config = dict(
    activation='swiglu',
    weight_decay=0.054,
    batch_tokens=65536,
    z_loss=1e-05,
)
Each number is 128 + 32 x the weight over its row's rms, rounded and kept within 0 to 255. Layers, rows and columns count from 0. Numbers have three digits each. The size before them is the row's rms in percent of the matrix's.

# layer 2 MLP up, 1536x384, rms 0.125, rows 1400-1422, columns 288-383
093:122129148070153124168169093165195090083113096161083143107122097143120132122116155136130094143132137179077144122186166165155156102144154145165159166106059119089152159119145127140102146183113131156093141107129134088123114158138110094144103107183176121131153127110141111108111080126107162182
102:113089118150094119133115153146176141159149117210155123123092158161124139115155081178162103090139172094176154131149100112132202152179125118129114152181118204145129152125224178131125087132134177109117160098108189136165111088116196141062141133117170078160100122121126116174167147115129123148
095:145132109095088135099167141142167133172099175155186144154131156081145151197164099164142149150157150092052096115113099141113100175091156105118177135130145197117163097171105135141124170161113147204129094124082106121136120111120143110078121100096114091171130153116096145183119168076167088094
101:095172166146169094073111078148085145133113210099121153111192073127146128121097166149163118144164140137103149167126135118085184131184147096160138167103144149064112093162100127104115205090079130165120108099145094123082135167112163125127155187097170158133107133165074131175119135142186115158
099:048115162086105123121141136157117240087135159140096116122209158120136072161132107134116130162125118094126146175154120156128124091069114097119081163106138128097118078162130054103128124099173120103097151144131127102110169138166154129118054135180157168086130145162133161136160084118141138183
102:136124165118097055169096099154146135149096111185162142162188113129130111121111107118161181134101132101181086102158152124106129115079138172200098140147115158137086128115164118104098151112179114143117161127045169141178121133153157108172160133126108163095123098106138218182128194033123129162
081:190137154086097064181157115107171201132100083109159138185160138066161111152095108125173142066137084124087092114109104151130122156158201108125134113160122108091171063146145105176152131103162080161097107119116090052113107078136151115156128155099064192115126162144149111110113129155100111137
107:131151153172127136125124154116131123172135138158107149182105094121088098190119126154154187187100151136205089138132110178089127137140183109114165143099153134103066126143037140070117126118100092128181146105126134096122140144138126112114190078116176152146108159171159128061093141129171112187
094:152129117113127135150151108164113162131136123115106129114101131137153130133156125175157122127120121108146112087122131098188179088122144134093184123124154159080100144115152096147078156145080104122105159145108104133156177160068118109128092120050128157164095164105190186059109097130150161206
100:088153198119111162123130176101184125141110115095132118176099126168093118130101088206090122096143131119137135133128139136183113140140113125104151132116150097128120071098095119082145230143111160188118144072116140184106096142112175138160127109105100086136103190142107085082139132188122217048
095:169152082103155102140159147184143122138122080163169173111170158071109139094117162096084093121191157128114140155129212170150104130117112157120169180093123128170112101149063104150090125126128114120128158099177145114134166143089168115173145101107052185169109172087106113110119176062152156116
106:112159162106123172078128102110188096134112179146111167142160133155121170148119135111109159121150119107133090174143155112070164148157124125114145157130204127150120157183150111154119122152115141131146131047142132154220128144165148120079121190119100110147084162123103129135141141145121104118
104:073129089101153155156114141140112139134182106120135127063137127091111189173077101148133127119157139094131099135167142176107141107104152148150106167150116100119136109055101115088166174128139116202114169119102153142142184123124147161110116142048057142154161193073102096137068128074142120081
106:117165070111112103068117051123092115092137118196101143068129135123108162102128176114193102111167125153092080149098101121102135087175146114053180133141109148092149137160077123145137098085089131120156120159197114088147153164197089153216113124167150163130158086089095095093096138130104107136
110:132140121089070144134140110173190116127079136064095118163129151097128096081098154102156071149145150141080118186120146095116211109115155136130120189132126141119106102143143109113150154138124121089122142096126047114123129147148078140154145113176104115168114117150146095191054105113130135066
091:157071078170125090165127131088139165075120138126133165142110162108175139154148155160144165167151136140132163090125129137092118139120060098164147110138170077065160161170142119102126113099134112123073106087156094127148154068111134139156138107120110181130088144141170153094167179132150083123
104:109165107159126180156060081135155143119099110181139126068177168094119115231121088148123154146175123131136102096177117094094106167134136116109095118082122146088134079135099124123087097124152089117171142088091142134094009186064118161155118171162169164148126128191111082142100166109064121179
082:147184147095105145165132075170111177123096165127170143109119163090134177141130130134147140058140162143070115087105100165138105126160098133156079132145161160123156113085110147090142134134135141121052103190153177087166124109123103142128150159146075109140212150123170154123191172100152077148
111:099134145134183127089069151044116156100086146135132124166136081154123120098146115158108140144087194152075147081156175149071141171103132110135155120164124159106105099122137148130119142105127146160117153099124125138107129115068142129175158177088130098095136140090172071107094117074096115131
098:147128178073139161118094142098068108090093121123126092167169138087054102104097129105101123158109128196048129120111094099099071187088134166126152121142113187092144148144225101095184170145111102085118133126167093130167102119101106118139088107075074099092078128129124119095097141149139181152
092:076115133119151153108115159130155146137113118134181081087125100090130160177064128130132129127153172131108121095135122100129163147138161118095133127139161117107112117135118126103159126206138146139134104137104106187197121130125142126115115131167177187144133142156167135154162104106082112128
086:093150129135145089072153156112153112118153123135097161119144094221170204182100117120117158135141116146165139089097132143136126113138125140102076074182106117141151152163128113098151149134137118126144104152186137149192125127125125060169109135194164140142168116169146102173148061113057123159
118:151095170085091089162165142105145131139161146098152144172106150115111099076140145140116131179043118127127135197127127180160065099159144127129132111087187173118185110118049139108107165094100111100180143145196120062104164100156154117100106116149129107108127099118126099130046140146131128102
# layer 2 MLP down (transposed), 1536x384, rms 0.11, rows 1400-1422, columns 288-383
099:198121107150120131116101126095115120111111137121178129153065098096125106099146112153075129122136126126132077169129079085162077150134101114144095105097112112159118136162088143134115069114156163115162116117158085125117108156123126152111133081094088125134063181122084126179124172160136151090
101:142177163147136112097117153118085045140095131058079168141143134080189157151112157105118148150139100134077145112081139107122058110088073153129134137097146091137151098141071091136101144108173056183137123136125098119107168161109121098132143184139068095106141148122122150060097119145134157089
098:115122120133146124122117115085154078127176051134079147127130113179094160114115131148150127089098163178101199102128096172096145119145156151167108134112094088136112116086092115091136132141110151088153165186122123123165137138136154154186096140094133167151138141148146119151170171158127153191
098:103081079107062128145114192106193040092135061185122110132121140171078112158106088148109126095122089061150000108127122140159062146058113147122124135111136093181129131086097152142131119129168163132140109120110142129144158093123128078131108044157090112147121126107132139125135078145124145120
103:200214081133120122145098124096051046171146077104160124122074131120121141092107108130145142161115151137128213129090106113098124157169187183132152145130102122154110184115129207125127106181110115115127123137103116100113095101075100122115183172066092075089101090063062136163144196195124177100
103:104122093127154197094127156113108077116138148074099100119054134104119147140155143175100077138173112136106174132068123137136136139193129134005175152131127087136162126128085124158171090143087117106133102115189078114126131125109112114089062121103127110170107147130096060071103093195143099107
096:059124079123144127147150125146150143120114178131161073085098105131132132134161165137061124164150129117173228145119135133098131097107130142101169155125120163153125125160151159132099094148126122091143141071163136172113086137088084201153185152167107107138145117125114132155119121096191174092
106:142110124142162195175153110129159121139092163086157180097145136137187071140141114109132158134164143091124115177079115097099137111130114137103156117159169117126139082095131158143145082150087108090066103123146109160153138161123115182082071112094030120144120173125110146133147089117159093070
091:110176162122097128118104148110134112127173116150139067124139127128107109171108087140126180103075161108149126113159125119049121157139078165108081144174144050169140115171158151114169124068115192139119094096142128146086099076111123118158162049147118094152147167123104119137137203172077142053
098:214083054157139127160141055149132074106152118130106118133104119122136147150149152044121115138154100150105023148173140088039127108121132107168143119175104145106107193083109187138127050130133079101094119143179119095143151154181108159121158156123115203136165111089142124169082156007134076139
103:120122146160114144127122133108140161116127161086080091151109065186091114172144042203173114146066092163144089141116078112087146130157072085148114103177129112091108161048155119120152120114141131150133172160097171155099128142156107152103097147182144099140146116174184173145176051194117120101
106:115145137116082076173155120118121143150155151147124105146078144122135122105032151138087077099098100127114158098132134204112131093140165135145119141150061114101142111089121123106101112118125110122153123165142081145107059145102102204157107067135140205101136052114128111202171140121076155138
102:171115105146120136137116130160157154141046178154134136200102175112106092100174144133135139138128115114082145128124134083153092134175145105102137103074145174135145122186160158185100080151115129042161059128142113116116091122153130064122147129187182101073097086162139146158140115165113128163
101:113162154175125185154132141092194143127126128109179120131097133137146116155106093130066114158166174162155210051073121111154137158131068170204141102139148155121139144157123093129125136142174081092141124152108154101063079139099093147117186100125121088183148136173108098150136069110116113145
111:079070157149076115159126116143145202124178099151151097081115127238133136156104115117098164145141172139183159119141124128132070146143143141117138129158152092171145111091148148114091163131191145152151126137180157160149156142110203175125102134144111081113107146086097135099214163161015146103
095:097157177100116162134125142167125123117197075173139107091141125198103115146079131138104124108060110120127187111129096115157143138118176128063140171096106150165100105105153145136067153154136148143167127145108154078105128183095131151085059125149161073159140114131154098141148110102150129103
096:132079114127174093149106114137051157126147112146114151159103098172117092050125138133103105147090168149039191149104159134112150100126142103131176124110100171176130134127159130103181177152137164136084067159136100120161194081197121102120145120105098127096164148079113161114131098107213101142
090:130130162162137104106168174088146121131183152162142160159108099156081156139113095133087149132187095120211153182135161089125186143120207189137139177094167117154143102158137144133125112148116173124176178031126119155115156153126166125155105136100143147122152143161083112147070108145067136175
110:135106145156129120100118148159145148064125155144139089122131166101140101147092134187130116103099137093118114076104094152179080144152176097125120127153139129161145100113078069128116143139155198095122141149167125119080122142166070192056066072157121163141090176124110152203171179110128103140
094:103089137169130100128072088125131094110151144178076106115156090141113199129142123073125109151079121088173230124136139104106171133119123145091087194130133118187105160132129168097122117104150152149127195120113148074085117146108156039091075168118171168152144092133084174129120078165137145076
090:200126124090142164106111152146118147057161173186105113149149129135149136122126104131140135172098078100089179152119104149102195103107120126170144161036081142134180084094063164127119112109134076167145125098170187112176216139139116135144118172115072137163136086111100153138117078080155114150
091:099162147128119106146164104154137136092161162113194180177115084172109131118108139152112146131114177110203182136169136134098135129099165114116114117125150091166093118138110105153128154166132138126157177155101149118063116136123138227091103033079127139150089166120085148081131099132148145087
116:155177144159149139126124142168083093155137136124120085077131138114099141191148118155168118085150091070097045103122154186149138146097114128127111116126084159155114150140127120154168123187125139115097120113084118147214083112087118102164144083113088147164133190143145143162121160091148125148
# layer 2 MLP gate, 1536x384, rms 0.118, rows 1401-1422, columns 288-383
106:095058153145157065152093122083039220153142144113149085137226108163125094105101151126155131125107095099160105098116127113076118104174126137102141112115137165110128100162126140136115188100147102110167114164126096125020169161169154080155083129098179165083116113172040137087073100178098160131
100:174105106139110114078150153118171075145136130106148167164120122093154105155163120139106142123144172137085130152112148142122109175110096076139138152141121158031114103127189149150123111136135135163130143139057098150138079120204131109085121115080141087180123145152099114216091145115175120087
106:083102136155122157096115102098124112128136039104170083061091146057082145203084109129073103162116119097152043109138129147141140127168099122072133117124120162111183129021114154105094139168159100179146080153133099143091122081042128129132092131136056152100098103128107122100040132184119169137
101:098101147037154086127151150107164192108142193129138111128229094121148097106134157099125102161161137074160149129176083194105082135116130085145100111113113143131152087167137054086157131093145148138151139110138183142153164152255170141142085110179169143157146121179153100111136071125160100111
091:121136130136107139154137088127128120120109099164103167118169125097214133177160113200180090172146063151165158152106145150119099135145168136166058119125132100147114094146083129132182129083128081140140116098138154135186138214105123135109108133092150171128115144154061113144087143117059103134
086:133110160162102081212123102134120165123105087126089140140149157069147127118137118089126128074205095069110083152122144119155099140130131095148147128128150116134160102109173088146136131095164096133130084179100080061209131117110122113128123116087146094123097090120160115144095074128053155162
105:138139106122106092148155172175084137145130147140135143120130112142112098160058135163066133175107147084140064094141103092098098098161091122130120111140162128131124134095076058122147145154121144148170108091168109131108084158105147121152093124135165129166117101106060151153111128174135060107
098:161127078131139155144143148150095157101116119078113135125115127121161119138127127182144110157119121084173086088132118079205184084136141151096171147133158167089100138126160101135077139151084121119113158131118146133145154147080124105133101141080117145162076148087204175050099113143168150217
104:205093055143162121157107083134096130093142136161113118085107123114168113136153178061161136128132095132108088136119126131076121092103173124156103098168081119129125171131152149144134032138137097071134113184166104065138143141157100111101169181168148128132164066111171179180126151058126054187
099:093131151198151166121091141076188154096127125081123105131070091138118088118138094188098128177071118149149116144110080092093140095198157109117106104165106124106127170110161164099162120134143146114154113101105137152105108107149092121082105153150189112154139115179151108149124119179075140076
106:118142110126163154116080074102121166172101158124092134110162124102111175090193115126149143112101110150128102154141177087106127126127138104106132133072177097112137111197112121192158085126181103122099160079138222092146137104077122153094122129084175090203145163113131171125070108119174087122
095:090134109190169090143118112183089156177170128119097166047143112166117160078086139165141081129146112161115153087116091089082180129166133139137141110114143111098093123117162099108159128123194145162044143098120099159099184076122162183139120076171117190115127153132148088152155100110170146143
107:147093153186155104142099069117165121150131118156087060147132134127133172118098116089131122189222212116125125128145115086147204164148183112081122166107089154121124161114084113104094150148101132109146118123083150126107135166099117088093094158125102111111093157135121155108097145123101146111
112:078130163139126115142101076099073220140071078119097096071086155145077156122106111118059155169098175094147109146103172176095091159211109119074137134115117117151101087112130085121107185121157154179100158158083117167120099144153147132129137158188151088116147177119117131183190144142081075169
096:160078120125139109159112118097162132096116163112111134145115158104162152140180170156137154138183122116138140109119150159101118140113066108150109124164187069056177132153121087081114134102146122124048098108160110130172136095168146148131136147115096155124063116147162134117150161146125090135
099:168134122123113128081147160122144126113080144167148142105134155108100142143119153137125126135167090101191127087116068146146117176100140115132155101117183115079158108129088130153110120068172128148133164116076118134138074143151124178114075190167118072138102104161150129105136140165135106139
087:106118113126139097177126104160146176141088161145146126114099150101105131113179104140115127116115117174077107086119115147181088107144082134130084156142115152132147085104109125100169088140121143138042084145180208110191102129138141131143166185161106111129127116100201159145195174092164072140
112:119155110147161113113091175068131138159087127135152163167106101132132081089163150127123158145104161119117108122119132099111149178115098121121159108142105122165124110156173162155075112126144149112161116114115176133100150126082131126185218149121102060133157114113138100179104127119114131127
111:080117110102169149063076121122078121174131176075103077152187112160072149106114114078160109147089152158092092124098172100137167173100145134135134175085127153120097113129237098076139154139112161129139136182147053155120120121089172098180122170057118120147085145179104139121121106143162138139
092:161110127105174147150102169146177134072145119167095137186147165120146114124142143119146201164098053132092151118121100108110131099108114142129092147091138131150163096102117125118103118124182068202146058107191158116205192145138083142118113112111188166144063131168106092164134150068166130135
091:092155123134141085128094157106126139098109155115093145098152121207146145197123097097136161149182165140176135126088155120108128142152151155068049086155126136097185168179117106101146128152134082138130077160163171143189102133144117106176116164178150161161126140161169111178143061142068111145
107:110075076108130107094127149127084186106147159143108076043129099146138106136071135075144116079166095104171112107139144096081134162146126119103095123114073090170069110188127100148150112144113170159188115113085179182128074149138137147153174174174149100102159125127073191110146117193103092103